Weights of a small transformer language model.
Size: 13 layers, vocabulary 2048, 2.23M parameters.
Architecture: biases on query, key and value, untied embeddings, normalized queries and keys, local attention windows, gated attention, a norm on each head, value residuals, skips across layers, capped logits.
Training: a variant of Muon for these matrices, 82M tokens, 5256 steps.
Each number is 500 + 25 x the weight over its row's rms, rounded and kept within 0 to 999. Layers, rows and columns count from 0. Numbers have three digits each. The size before them is the row's rms in percent of the matrix's.

# k: layer 5 attention key, 128x96, rms 0.204, rows 94-127, columns 0-95
# q: layer 5 attention query, 128x96, rms 0.199, rows 95-127, columns 0-95
# v: layer 5 attention value, 128x96, rms 0.232, rows 64-99, columns 0-95
# o: layer 5 attention output (transposed), 128x96, rms 0.183, rows 64-98, columns 0-95
k94 110:547534517524497504458502517512471522500514446505533526474446532499538502488498510521493481518494439517473494512506535496505498481493495477463511529532490505509513498530551523529541504518465518502500478466492535541485483501574470507510516507483484495509490455486512484481472456490485484462
q95 103:558479496545470465460526518519492486537507517497486513513493509502502495550490501516500473504499471541517545496535534522530513516503505478513503531515522512461480485538521462478485518477504509505508562497508532456534479502481497501520533537461450526489501460526485480465496528523517463519
k95 102:547503496487464483468528472517519459547507497497514498485504525548475520536493498510525495491515497535519503458544504515535468517498491502507496521483533465483487494505489476449459478507518523473515519536475485519580497472499490459517498485487465519451513450489502521499540509532497477500
q96 107:529516471536485499512501480482486497539483461544493504461533550447521486465495521477539548501511493498536479485490503496482476456508520513453489447490480476520495517490446513509462521496504463527476502538509512517512465481483513495527487506496501457517505477552509543531506502480519518526
k96 110:507532475494460502492505446512501499483532457506525526501486517485529522455506569528484490536488465508488471518519463535498490502554490466523491469512502525506481491470460506526500494462490480506486501504540519520465494466546481467538543462484566496492491507494522511490501471500505499497
q97 089:492520533498516496476529551482509525499518482502493503506479466473499469477505488446522515466462476516509508486448503527526511461520533481430479549466516491518462465510495510541519479533555517464507514535470503466484492526473515523486503497486502509534490494487533492515503456518468496508
k97 090:477491489485527525530505460499473491477527528461476491520494558483497493499483504470500468484489482492504496504543504526507517493496507507489437468496487518482489428480528485541476447481504535546484522537494487482473523536490521513514541468501512537453488491455540484529507476520490506507
q98 103:472432489516475504518541521483481487495494504515507511508494551445500541513509510496521546478504521509540498536483518473498522495512533509499507511518540493485527541468504463529446510479495469499453487522506492500551537482481485509515442459478492519498509452491506529538479498508522510489
k98 107:482479491536490489486550475481491519476501484521466565496509481473496515489482533505525518506448493532496512505522488466501524473512490547498491490554517524549502522515512510517494529475464450536509522504497462511500481467471465499488474503482521487527516473515484478480413507486501517528
q99 104:520512499553532492520471568549508500477463549454476493517458504486458495533516456523523512501462513505492484522506507526519467542485506550554497505480491520505516485474475507494508513538506519479489488507510507523504481493485539498501523503488457484544532519496501527524526514472479519535
k99 099:514502503530495507482480543487478531490453540462537523475532515443500523525495484517490469467538479506460472514512494459453481501494449514514519473509525503499550506490475494510538506496467549494475475523454501525489519523488535509509521506475450514462537513508518507521497536511499485514
q100 112:476479469452513517512510488484477458479472434485496486482496488544497507516503500532483494490507455511504525477474498489506481543477469546535481478506515524497513511530570509444510486517540469504512498538503486453502494468515476516550472518510492524473516475497507476493480477463525472485
k100 104:487480498465562474523517492488518524486477480501493481470511519522451516518512505512466469505470480486475451480478486490465481531491467526506503497471508513482482520503575521453466500505545457514535508474539469498475489486533485519524506475518459485453514479537488505497480468481497487485
q101 102:473478519494469508521510490493522510532517478513505510528493510527457538517533522500508434496505523515486474497583503478500535530531514472466442512515490486444493478517513504510481485524448449478533502503476457492490522470498477488476505453497523493506473521503500524465487494522491494518
k101 108:474522483484524482475501494520523484492519509506495489550467481503465487511527483532512496527497445534540498524511485476547531490462479474535500534525469481471473491500483512477519507482473465477452500485477440520474471482447474519492499503468524506543513444481466508483536502507520510511
q102 089:519509490511467459545483516518443503523496498472529552499485507484492516502488499514472501504460495504468493487488509494516479471488510481515480490563512509520464473525513476479488476492467463495498553550503463512512544535501481493523534490468520519441505528528544502534531491531488526527
k102 094:547458487462526487510483495532511461489472517488451496476504517527485503540512488488536514489470489523508491466470477493504499531487515551553488554525480493508469484490459518500508519510536482476456529513488486493507501511440460497552491473492490476523484491522504527504474521530489466541
q103 094:504565488527479482512474526478491502480484532491510548460483473548456492493496522531559485540525492469468519498498487488496481502506503474490514502484531502477487525506475499484532513496522468514529489505533554512521510457545505503518444526494503510492449502531504495525450521511481500463
k103 098:490492479537490475501504489510523482520504557537478542433478487500493504508500511506513498524490469539495486506536506484512490483468465444532546516493479488467470536491528506483561521462503493545479507499540510520508528449515500495507486503467505507476480523516499511514462509520502527440
q104 092:498507488527472475497460492488528513487502501471534489501512471537475491448517497520515530476542483486537458471497474466507520528544503502471518488498514528474541516511538491515521504452506531519511517457473446510548507540525523505519494537499531493503507546551472526501525492490523512479
k104 087:498488489505496481530493508520520476507521517510479482489486498543407487506499482502498505527533504502507471509497475496523507534567488509450521475496460517482485507524483552526517515502452533563548479511513477521486508495460495474534517513531510497470517531528501476532512497504498498458
q105 132:458536490513499502561509557522470483467480524491464541470500466494523505479509546487507478529534511479489479461526517495490432511489500501451529520498498513533454508484491513554468503521495484484458481460487491549484485474505510533511517516484492496492520482488526524518493501527502516517
k105 098:448527524512497515519463464517477516490484522511504512463458506456475503503503489466507513509519492471508489483495504453475497482439507498478511528535505565498490474464504473525477518464509457473455499455471503532508508495497490477454512484525482464518512541510485531539485525516541495498
q106 105:535541499532513506566510549519500514526494480469545502489473492510511524487491469463490483485489495485544476553512458517490500483455517546510480514496504494464516481549460462526532469501482502498518511483519490521539513492529514527498472541479543525494544493519470488503494471471502502483
k106 084:513464546481498508518494517553494477540499529475500525461483537523509533496496465465476449510510546489498485498475479499528471535473467535545515507504457512520546480499510512483525497485504527513457484501519498501463470505505504483465487492531530538512537514542493476525540487453499495496
q107 099:546525506497509497478482499509527496443493537507528510524496508512532468536529492496480513506520477455481531501484509523485500511492470480534517503462514521486531537490469478490455531480497552462468502500503451519539511507526530506454478528474490522492470473508476507516463546548505481458
k107 116:524480499518466477483511479477506525503484528510484529497506471516547447519479489526510527522472537483530538535482467484530539504495479472499509487462508504477544524504465503504502522517490537448532502476499480489544480469534493499507503571483502513504474521493494500489435524496536486460
q108 095:501521455478453494512528477471481504525466447487499524472469551496508481514506484523443504482532472477493559506492499523499513491501507451487498481482494512512487460518515506473570510493467515498471516468522468544515493540492498515484500502500510516499445534513478508451523516527512500484
k108 087:504543504497498492505535544447479527514452519502503470494479497529484440500489477502487498483521488497519528480508522524493501514499534482539506498527512506504530492521484483477485545505530521516501533480561497511526503565477497512459512528556489503485441485510450474484528524527500493481
q109 101:503545463510516456510499510487494491493561512462503488518496483476558464479504518506513509509460549488462469490520505513532489513489449518554519511456459506485470449481481503516506497502441483472489465530482511473502509501502522503478504488503509478512480485486533481514519562478481483492
k109 097:476527470518487532490443509492491508498552482493476511537458520515531549503511514488501516475476531465470487495462485513506525518495463536520567531458510482525471475466502480513529523499483471476499476527508505511505495507468524509507458490476525491500444504482488501551493553515514515503
q110 112:469467510490484486480499494509502522479506458475543485489455497551473523485495498527496523485509478537501509507522512480495476558493486529463521481577510502468491508547510523488538496518463517492504489521485479475512537473556483483451500500507495512509461509528500545480508532491550521503
k110 106:449508491469514447577494479473525487448490512476448516498459543507477517469510518512487487500511501546518481499518528478537501509505460488499525507545509506489512533494478480499517497539524521543496498514483493535477500496544500498503517477491473500464529486500480525507539522483560498506
q111 099:493494523482503523533484496535511506493469522501506503515512496491512505521485489531563554459525450511466517510522506513528490562486477515500509554485462529520481545540513475470465482496521527484499523458509503483466494505472513443529497547486493512494527507499516466482521548492517514509
k111 090:488504485481487481517510491524468505523483502472497535491538535505491476480491478528530475466562463526474469534478489485472512555531528488461526507497520506491504531489510493451466474580528542457496504490468503494517497469517490478558526493470502520491509503507492482492500527490495519527
q112 110:561490504480484528475512493485510495487534503503528500457470567492436512476497517561503493475533474519508508466490485483475510518521487488501500498536498490487485464537528520476543489455481484496513497474526491495470496506536532450525467461533513531484512520512471498473508540495477489520
k112 124:556500526485513482510468568508515520451512520509517471500464504488487505534523503498503501482527450518510525498517566537539489498506486504526501504512502503514519524502474538493485501490523488552473489469506531522498504511501525570485477531477479516526557475527507484473524522529506530487
q113 098:512516487531505456498475442566540482492483514482483491486493506545483472512510494520533507513522537511525530528492531529466497522466445489534530488471549510473495464498481467500487496526462526497495506485533508513506481494460501492492503504443502486479470490536463488493524542488512487468
k113 110:511512480557492513492496541527512560498522468513520467478479466513513457486527529569496499503505513571523521529491460485492494468502476443493513494515490514489479458494520506513519525492471516477492475467516519498510454481470487536511490514474516505500495479516510512507536536546498471507
q114 105:514500493483546471499501495531563497527466516495503508495515562525504537530510504516478460484524469540529502488520506463499491534500477515459490482518482474479525526512498482538481482470501500510487487475469424509530473496509497486487504492555489531535544500490506521476490470468546491521
k114 098:514503546489490489532500490510521497494485510527525440564508517492505488510523500508458462529500459517530471472508498475505509535503480492448492474521511505492517518526506499530501463498496499501478512459478473504504458455525476515475487506588468479506538504515480515523516541480525477469
q115 095:492502502523484534458457499507496547522492502501457446464481533483467495510508509498531488510510539518512473476469498517518480448504515504506505460474499467471534463505505462557486519475480505501478504546509488485540527488493468549495508464425505475509514483515477533506504516501507477501
k115 112:462531518509506488490499449457510485482481486508486487524514482460526524508491494473478496540498498504493489435521443526497506492504484528543493483522522492473518543519481433575480489472526455507500503508497507520500474536514485493495503479445504487491503484471499455523511481465520517504
q116 105:519484467515453477513484464490509464510505477493487468459511494514474543522504491533510464549471505468498540522514459494463515536518467530530523473463483508481515524481509500486515543498509474491502505529488492470533512481525490543509473571557509471491455508493500519483511513468489497519
k116 100:525493495523475483484461538508512494538514423526503490476495503499479524458514501536504507510506493517462524489485516457485506504492486501465540543437519447494525497519539527469528541513467473518496467523504494497505520476550508508464466531518493514487508472512493517507508525545480525518
q117 090:521550510477546513500532518554504502520530508520516489483485481520543476463518522482523472476457491458507535472510528484508511482516484496524500502498509530521497517501516519520482479474476493472509471522455503482502470453553514503502465542531529528501509445524487538497558506530489507481
k117 105:512477522510497541495484484546497539528490482483523509520491496509531483493492512474520514483515514454485516535484536527560497558505476507525487533459529494542502521491486547549465497490529464452520486486463522484497500469544523494499503495502549475517510489519490480480489524486501507442
q118 124:541461502502544466502505480522555484496465503517507499544541505498505520486538464436485525503531526504479494519530500523510514480486507482486494507538494517441512535469476463518511512506450448503510516521464465495476488456518493524492503536488496509504516505514511486474503546470531512529
k118 130:528473491531510509451527544532524479494465468521517498446526486554521519452518502490517479507484519521472467502504515501498506517480485463429507529484479492490506516522507475526549483461448490470511514505475481501468492472491509453532497544520501495483489486486493486490519516471478457508
q119 089:508503495455518485536482501495491508505476492486545481486502444558464485562491495486479517500526465483508493475547478506506489550489537491504499495450473524548538545494508483481501488468470546528500518521486503510516504508508504482497495497543512495517452546489500527468502537509524499464
k119 104:526515504516506475507504492523514539515496515502489514515507497497483457550504487487501507516489498456472451543509479456454512500488514428479533503504471500530508485513548539530485527525487551493507460518493497476522511479523485536495496532545515494522488520498513521492535512519480464431
q120 083:513489490489494514547500493475486501534501518553550486527543513544510516516484498471474521520515532466502481515491459505519523518519472523472542495481478493460510494531474488544463482533505503521457543518521450510459499499497502524492471502497445504477511474532513533494464491471538502526
k120 080:539508543480499489512497497541505502516519514556482473478480501553490524511506509479483512522507511492480483514508472471467501539501476472475509546490503517486521484518500473517469508522509479517446518508534468506512527423474507494495470519478456469516488487487514507522542467464550458533
q121 091:476516479485460503478496438473490483487516475513537486507538487467466483491477495542530492449490482524492501510521533490511521587512476500500512474468500546486464512498497500529474515498504547487532514483483503477536496487515493507506477513472500481494506495521498528425525499505446473495
k121 094:476506508527480514511508521491519516517542449527516493514463486517409465476509480530515498497462461540517503555470507468495507549489502478472518522470504508504481480466523488463529537487496514498500479479503449462541513466499499504531491496492490487492487491529501519507519468520458520483
q122 116:490485480501494508488468479492520525507461470529521476504528556493539514501460518508487449470499513563516535507497507544497480500498473486511491473527498495454503432539504463476522542515499456511523497529477492474495507481469523513466487482536483505528442501498515485478474494497511491464
k122 106:493485519460476464519507488475497466504483471541489469546477529526514494516508521485513454521551472554493488499513529503489503509496484514534494473501514474483488474504455478487516472494493485536504528504495496480550491455526485493454499497522477505486460459508504494512492447476517491418
q123 103:475508481489523498496537479504510522543514486478514529555504503471481505496523525483514481492523469516529495480541493498493536546526460490460424466490526496517474495477489530539529468488530477513529500483477483523489498504509480443462466476514472523501498481526497545528512466489537522498
k123 123:530533490507519500487509498484519537496498491564519510531528535476496493451505473518472488523475500475555489503468476499501513470516491520521463479512538464458450516482459512509530453539471498497511487453503497502501460484490515519507516482478548526492479529527498501495483473546534518530
q124 113:493541488533475465510533494508479476517489490529511499523519481488462490509468497457519525545471502479515521492529513507489552460465505465478497518484493542550483514478520523545508515525540483511529518471517533506508464511525510510474503522469484524489541487568471519483526505466467486522
k124 107:530486501512469487484490509532520474543487484504523480495491469472464512470497503502491494476546525494516503520519496545498489506481475423486463519477466548494484506468481505508526558509534495516502471527497490474453529510485511456475524491487508520463521477511519478474556512463474485537
q125 100:495476537497477500510462487553532526494477526490514494505517462510446508492499514496546524535501539504513456469492467512479536501473513506505529478474470477515511547498523497517487546504521548543519505513499529537537479500480470484456496508448478465531523525469507516478483501470487475513
k125 110:486533540511492476529470530532507485517516487482521461529507453537460481479508513514471549494525504510481485498477478490492472468480513482499496488508509493484525504515539505506523531539524529536483458487494549460494490470507470495485547534437481498548524549482498512492541484515507511523
q126 097:531520469494512516552507530483545501477495516529488480447497554484532468490496496517511514465484492484502514475500501463506518532485469496504531528514484524551503536487537493529502522503472440486479483500531523509508474489475508492477495515451458554509478487514489499514541554468491502525
k126 085:542535515515501480514505461477529510498515552523496449475491527516533492516493479498521516509517503526519500502480546495482508541485490551517520511498490526510509550496510509532486489444497524529462501502497500511490524451534521458495489488470496512508465486529475475479518589522495529511
q127 083:472533509478473538510473512500486545476520514530482515516483478523522496491517489522528486479524487480471513516501491510469484524515451508485484530449428493496497491479504473490453529490517481492502512497480534504447534452447502491528503498496517466538501481488522520500553492520460532458
k127 094:458528485487503484467492466482494507478473494541517566524482480504516480476467467514536499528523491465499473493485498536467533514491519490510523531458471424450499503502444490461460521511501494453493488502477483495514512507519498480510483499451517518508493508502483503489475456480495541499
v64 090:523522487533540509500515523584493497547515520533487513484477471467510495474472479491461509526513474513514479512495508503546476519487498518478527473501550502502513520543512497538455469469549539469496506514487485472518519489483494479518472452457484527504514519477508472484495505509512545476
o64 068:478492464421491519522516438453493487487504488470508494501517492502463461500505564514505531504491535503462537494488512533468510507549541504514500511492501491500502495473487539489511513450486479496503508492482512506485517496469558448485486539493487469453483498521475504479536497485500491490
v65 087:484518498483488513514497529521495487502483504474471537560481510523491463483502494541545512508507484499507564492465508520502485510472530512534527483506540525490528515490456531511526548512516522508531526463479521521525484496533550523477528471492474459498472538485537482492468514532534534505
o65 068:494479493472509488476508485489475518534501473509538480484468547461507492505516463460424484495504501488490463515500476508530469502531459526512469453497494497517516537513507483516495436452513455530487482516484512482498514480502506508536491498515532469516494454533436480513483489476493504513
v66 091:504495506516468530516482511517493514528534451510509493497460469522492514487497526543500472483517506532453502488551547515476466522505489488497485492483538510492478503480492522500493473492495487471482520454486481526508510534403500487495467442520507489487519502507500532517513526469460526455
o66 067:541518493519500518487517481497486472545498482474504510480505496520491496497491509485496482479449488487537475498451485441472496515475464514504553506514523523548482467481543505478504512485475509541507493584541533482491494495544479473502524487490490533512507515485535517492455471484498456510
v67 094:518457481490463523472453520462473484499539488538501460487468480511478452488519508549529469514501488521516486539504521516479494546531468510492512540483481510542475519513471525497479497495552484489511502498496505523521472526450496509542496510454519509504509501517462477507508451480464481480
o67 077:534550570543544514511500509557510479518469480492521511483516493483515586486508510492472472522461520478533509514489488489514507500488509511503513477515523507477537465513517523492507493510462503505471536511512511482489485472476522515458490475540495493534502496459545527533474525516508480497
v68 082:526516483536472479508497501499526517481497527497478540494521470522538538499533493459506477544533508498512513473499540489497444494510478487517506492519460470505479502473525521452527511508484477477495450543476528482519508466524509505496527505447531475490503455505467519522496474427500509480
o68 075:471452487467527509481490470480517483508517528462498477519507483475498504520485486532519518446493498512474478441495481452508508523474484481450512486506504541498535486491459480498451455477502526488493555463477460489497490507479458506444493475534513516479484518473507528487528523485522501491
v69 083:466482497471499489533514514501535475482491531545450496474509539521462539519482530482473468539524455498480521453540447485470491467517500502492523492546509508514517544547494472477514513491516480489530482548511488495508529514504488530506493510508491524516507513522453519487519499513468463536
o69 086:526527510509465569424486490458473510546467476484529483500498488546510493506529487457535504511493497499491487547515512460511495485544464511489537541469522472426522506479503500497509490479492516492536488472503537503500476490467494489527490527491520477484501509496511482491498463515518501512
v70 084:518502475503473465529511526499480537485510512536490510475512499531521506521477527497452544540540520512502526477507517487536504535508495493480560523522483531544506495456525531513477523508510534540450509521507511514530446548504480500516492503513485534469508486544503512500487514473508454467
o70 074:510494553466489513520502489506477482500497482462492465515541469511442541482523488506553459453474486502486473500518494504492525506474463500503484502491516520477481510520494462484507487539552483498493480497491519479452477497493518523534481458503554505558525523462527505515491497473495548512
v71 097:476513516512531526505484533484516473526520510513455502503490540453521504501500490526491459502510449534513474497499491508474535525514508513486551489515482480487520503517546476481460455524480491520499460480478507494484553536492531526499512460504498473486538454515478531510516453440518514480
o71 081:503488524496473475478507494537483515528484506502538500499489508510446491482480541453504558567511498479493481515467490485528513493514503465479485523459493478529503503471498519502523515495524530468540475510500494482531460500536463481528509520498477504502478547459493524471503516563475448505
v72 092:475482471493472474503496477527533512489459461471523491524455489518488486493552468547482505510479499488508560543469493488481471486508510523446515513506505520490518479511499541482462522560519509472491532518537525530537491470506529491520484494491552482497500530508523527522501519523472532504
o72 095:504500502549532505487477522463529477528511498514486514495504518454535521509521490486439504482508492508479476463488500499500550478487506484530461473480503481526491496481488512546545510467516425531525486491483488489473525496494485518512547512535529506483476506441465455505502513483543504522
v73 089:495506491466469523489492542457461484526503527546480478454489503475504500484517521498490509488507520524477489488454511494512532459468481485483515502521497494481519506497531526502461479495512529465468470542454503417480461483506483543515508493497512501554492512508554484495515539488496517477
o73 088:495467482500497521537484513523451498516493485403522515508517491506482499500472503526507538531525499508484485465495523541527532514488511455476477472469510524474486472552446496498478521509536506514476474454494474537529508502489513459459496477481501514478508519490447513524505495504493499501
v74 079:523510480497516489509512474538546500477519488468543507514521464481474496486469516497536554543477514473497498481565499527480453477476506544525477480553518493480523488466526508508547491492489477471514531549477507506511504497493497491477501490520505489480468529513512497488486552474496480557
o74 082:473490536482514510495529458491498476517501526554439510485473504541516465542507436515503506461543444507480479518466508518513520539505477518502520487486477512508490509521493507478457490499491495554496502476531522456521502507507502517527496515514475505481505483503517500472537463440501498464
v75 088:515480525474486515491487499483492528505533528493510511471512488478520469500516516494517506480520518538495495483465465514583522458520513487501508519508529498546522487489512510519426523496484470494454524500504490483500512485513513494483446499489504491439508474495518502522456455467455481448
o75 084:481509471512492441539526480500471474529474484502502488496484464549473556473512493501498511466483505478536524534530540508476475536489480488488511495472474528461463473472476519472511513509552531489501493491456504478482489538490496463510522472527491497535494530545527516468512540515510513503
v76 090:488477508498506479512527467533502489498487528466428497549529563505517471507483491482463481511516531507491541485533496492472496470501467519490541512497489473521525495505506479519529494531489526479474478487507468454486546515541495515498527505509551503473499480489495503492457552490515493445
o76 090:503512501503461475445480514461482487518501479499527480493532442513480518535476482494514522460513440484511478512526507480502525542517519437511452513496520489462497513452474495497518490467517482499512538564487509521481475474497474483525509498546505484483514545522508497500523468486517514504
v77 088:494473540474488574505447535528503477517516482523492512497496525464514493492492510513541506480493537496501483515505491530489518531461480508480508530473515483542536485546532445508529521456495530467486467518511506499508491499429512523486475531510504503468494546515498475460505484515506512491
o77 083:516551525509512475505528501521479470509501510479462468487484463532478523495468519457467515570522503502478515503477506514559512523539469483523512470504490521453462488486492518513496487512508463490490555463524482470508515541482496484512480519477481509547529477516529482524503482533482471513
v78 086:464461529480497497469502484485492514507487476455469506495514514486506479494598471527472484522489485496513549521472485480494509494491521483496510505499502483441503533532496504473452513506531470545523475489518484503488472466501511481485494472519523525566500514492500494525474471534485542526
o78 101:540491488518495518472482541501482532537480483507547498529451526467497535508485481505464522511529466527475448502486491509473499463521540485485493460494460481548535458491509543521556530508487519484496489496459479522517526477494531474481534516489492489469470483497479477500502526503468485496
v79 082:491469518541492464528496437519516474496452517511460481530536494531470516524550513507535435513492514479493501515536524447491487505516523511527516466485473482496490554484480483521518513511476482511504510487512519499491523541500498509528507465519538520478474506507516508463531515494465467536
o79 095:545524527473458523520465523467499534519514497520533441506527496523503516479458488461459486474496477480534501481482458477490547517495471529504502528503525480491496490517551529469526475541491506491512502523507464545504488495538480499504521516507511513515509493500518486462456468521548483473
v80 095:503513492469533471517522427491558455476490512495499560497499540492532508486465523483510499485551490502495506527461510493502492477542554510536493460487473516508522477475488481506486497525496469499526529522466486516490507514525488516470513511529517550485493498521520548447476510487495492502
o80 094:467521541513500517496488483506490496525487527515484463512506517507477458550495450565490540558487511521513520474521509453521510547470457512527497541500492480506515539509477525460469480529513528501487512525495544513481526528531505488506510523493462489520517504533464509480531510498503518530
v81 085:499508509468501535487480573527549504539500477501518464537529519512491479455552502498513439536534473510520538514497500502479491484508505476449549492526487520483457530554510523528498516475505499487542522497493503492485463505521506497502515483479507533521521522521486528475509507508515528506
o81 091:499528475513470495467492504477465534511521519445505513489482484486503522483468525513484523512452510497476432490522482500529497479499533509520493500498503507532524493467491481475485496530469509470471500473546520559474556487476515531500480511496507484485457458484517523528443501543474480479
v82 089:487524462484451538484459480539483493468509515526471519516532495493519520503524501497457540525470505462474516493523465524515525521478520466480511547496504520526511470503495537495496495492493516518462487510489491457504489492530502503547466500462452501442474473543503466509486534466471497494
o82 086:503435504508563489519493496510499528512523491481482483508468459486468498461535503513523464483530507504505471498489522513508491478509438513506488474503497494446491537490512472507482494500564497521524503529464487490529505495470499493461490503520531498558530518433483501499516469492517518458
v83 083:465518487521507496480540460488498490510502494514497475488516573510471532505528442484510463480515491491502500496448518532528462452520514511517493487482501494525491506474435541512463512534496489500526546487525456470517493531500486505494536506517516518537533529473499503491480527531518470479
o83 070:520520503493514466536469504493503501498478500539539499516520489483558490484482498527494526579524520511533505492494501508490463498506484497524506483482526480510513529518486508476502431502533508500523430517455524534455515465538497464513496511509519470457483485564502499508486507486514501508
v84 086:450477524497504512463487490504569527428506491505523457492479493490471488504523488501450452511515513511509498498486469508514496513537507484479528479482492484502526495538459486541520512490524471523498504505469526515544513517504500485510504442462489522537496504457491521479536493463494488451
o84 077:505504487517504479490492468477486470546503480492530568479503448486541548485503506516471496525485480446476524502510530412474489488500541497504523517499468463519519492443509532466465502547472497480528483498494491497489513489472479484507517504521500494476494518504507496505461503542494515511
v85 079:519502513480468547464507475470443551477486458511534508506459496532498488488502516491490513493443484492467512542458483484491507467493505520473459498521525487495470469483508494513533476499493512508441496521476492535472460466477502495522525499510539479511455498550510490515546493510493474493
o85 080:493509481535470512525505540537534529492534508475457503490489509474529527508547468549473504498539481522497545518455531497528515506481490498456517502496497534504502484504505497514491534543498518515489470515548513494502464454480493499470508483489459487499525516457467538512491541446498506536
v86 086:508492518499499481491485533485520488495486509501503452541504510534513490528481504505481511505499487530519457504534464516508501460562537509549526469511475515493536540456500485527474508505497487462512489473501503497440533468533533515466483505490518450437464515501534469484475513476508518481
o86 088:453467534506465475460524482511474542520495503498520548454482525513486511508511476468496483455488470472546533476480522481533460524520491500534487527483524513480493499494504493445557495437472478517508553515490514524520500520538477509483518503507516527505503499500478499474537483515502500508
v87 089:486541493521480488465500479502511474544490434513486485479498464490468511489477512500551485474510541460465505510531511485506470517514497483503521503493530517528477457476497469485526499498509505526541511485526475517490492554545504559497424481530499522501510508510502482480499483505470457475
o87 079:544535516475484454539497520511486505457491532521508454516482529541504471505518525491532471466472496496512470440492483505450521526491489540511513510505515515495494530556491480503506477482489483485458506523505510517501507492465464479540533540484509491536525481538539515484516471508530499534
v88 099:494512479503486524475457466562490487506520523506474466517526490518511540494470522501538499506520507471498542483527512523487486480478486514444514457485500472514455481541530536497481476529518488521476522506450525467496473509500522506502461493502510519564516526511440513471512474521501522490
o88 076:538459490486512443526509534478490492477502521462463489470508457485489507528530456522468489502496518499472487493456494403546517502494527488527524524527534523499508522525460460487483489494534528487510480517485469507477510471463496507478504517477484517497480472517513507510494525481512498469
v89 090:476511527457534520539549516556496516523501502507487451499481446489480500511521497497486539490519528511519505519510540516495489510470481489496519476439510514499556503486507517482468508493530495535458500528455505483487486500451499513493498472453495465496496541494537523527482531485481499456
o89 087:504466449502480451538467437468454443547503499479505533480505533507495498509499484499468520501522490514513507480509496528478518529508510503512504509544543511495462486537492474489518514515471495507533458500491474500538510545520510468539475479534509516457488511508519465474473497532482495482
v90 085:515512492496454477485506541485516509479501465477493469541501462503497476521554459495490463493438502515518536521485504505554521493529503503491526477523505494467502454505523528554523489529478528545476462514552509472490493501455498497490484460476495516519482499529530511507520481497517522537
o90 092:512496510513502532509526512540501578496509487510510531463461487480500515469490547472466529491495474492490497503480500501473510478499513461493489494490479512540453506483495502474497534485537477469489448426504533525495443496496498511543505515492530464497520526489513506540498527499461527517
v91 093:462528516500506540546499525526485524558521503507510524474478475516451545526514550525429518514545521520515533520517514524503480531470515499480488478505494510537490474507512472440512507513489477508519513485502540518492504488531510491510558526500512518525528492484480527486482459490497509507
o91 087:501536483477529501486502485457485449437496514504547504517501550452501466454479451476529514535467483513486465479509517482505486499528504537491486543476484490545520504462475515537510505514513489492513468508492520508481475500465499548508476466495476505488485496473499500522504564511482501519
v92 091:533530485507510497517494546514496539518529495532514507487504471481520493494516463533521511504536459487464528494480516461510494481512467513488469496437489503508512494518500463513476533506527459488494450446480449496494481438474503507483486441504520463498530531511515543486516485491502482519
o92 087:511462496463454472466506481498458486456485468464487513494454524489488472510504515493457473498478508535497531497519513565532505485494534435497514506530514518508482462469484514499512501471480532511514498539529527519506492471503483496513521530494478530508455504479484459503514514496455547487
v93 090:552516452533502503507510511479530514500496481465483470486465472501516520501472524480510569506518517523515546497482512522507533533471465503513537559515518504485492501494506508545493512498542523493460481501514494459495470516521518533522520506461478507474478520458501445542488535517513500478
o93 087:452462533495509477502473491540450455480484528511525524490532499470515495520484489527491445455498508485499469497504466446504483472455496502498463436516494519505489491520498502510507507498509467492504493459476497512481516472444520482479495460489531474516524512532504519479482467463477529473
v94 084:494487492535481531495460471480475562489486455447474447495559502524481484474514508511480529466471458497483513515512494502467514508495496496503527456531484528512520512541494526545542504498441516490495474480503520483508491470494516507468504534512519541530515498482500500482510512532532486471
o94 082:511543530485468514485534569511524509534520534474490529479479513439532531518515492538510502519511532492457506469468518491490480479474467505502471526507501489539480461467495468506525511476524472499493467510502492554438514492491468505484480482482493473490516488483518484548479502501480520485
v95 095:492465476506474524521460501557520527486509528522518490535429451506481529517501507478506508486507493494468520505502480556492516481488475475488486525519539497521493476517507494489520492480497504467489491534503489486457476525440531476496486468448494459518522443475513503510461509507501467478
o95 073:513548474496480463497523489432495502480487457526465495462523482493510495486486516461497514448522525492509494531481513469489478516515565523470533499494485498479450486494497507520498528496530484530500495475492518473559496484489447538518504504485522496490507565526485477492526472467509500498
v96 083:511481492535489517508561514485508506520502482499517530473511465503489461517493518493495565514483524461515458454495485470498526456466514491543474532517497510516494482432509510519525499561534528470486541544534503521487518477511490473497514487522511520490507507485540463530511503500516504522
o96 073:488499478493539470512494476526527484445485519503468462529496515510519507473491481478540474494489442482480521495489526538514503510481461499456482487494508480475514493522456489492473553467492445490467470454483492512513455467524505533523480495499498475508509499513470532456536500452520499489
v97 088:508530492493523555532445462513499483525502523466488473459514504508517512497460514525492535485515489545468434504497472487513488505495480451531488490517519513469464489513491469453485508467534501497504513589521501469485496497488498489474462483489496491489508508459500490517500453484504502483
o97 069:506471548506496504472529478489484437483485502496479497514499493494466510542485513507530515535546522505502516535507529508487506479510472549496527523479516538522502483500509579492481482509492517485474475468477474489514498530460478505505536507501463539487536485535497494455557523482493464524
v98 100:482528480479491534484487530512509514510465499497509476435510518522516505504458541526499523514482502543492504515500500493455473542483452497483486490563455492505474469441495486510527500487501543512535512542501510489536484539472524496492474450520486511514527518532513543520516492482525503479
o98 078:518519539488496504505514488514524470488534502483459534535499506480480474473504475479555519540497474478440451453508501497522526440458466510503526515465503545513503511540541501505494471500529452482471481506525509522471494492516455509519502527494533502481501512459484513512509503498493463495
v99 086:510489493508505505531499546511428547490506490506501517473440468504490512505542525491530484495451515514458540513518494501480492456498464507452484484516496489497481493515510495502511534481476508533438438458509510500485510477492510492516455494482481534489489535510525496499537456491475506485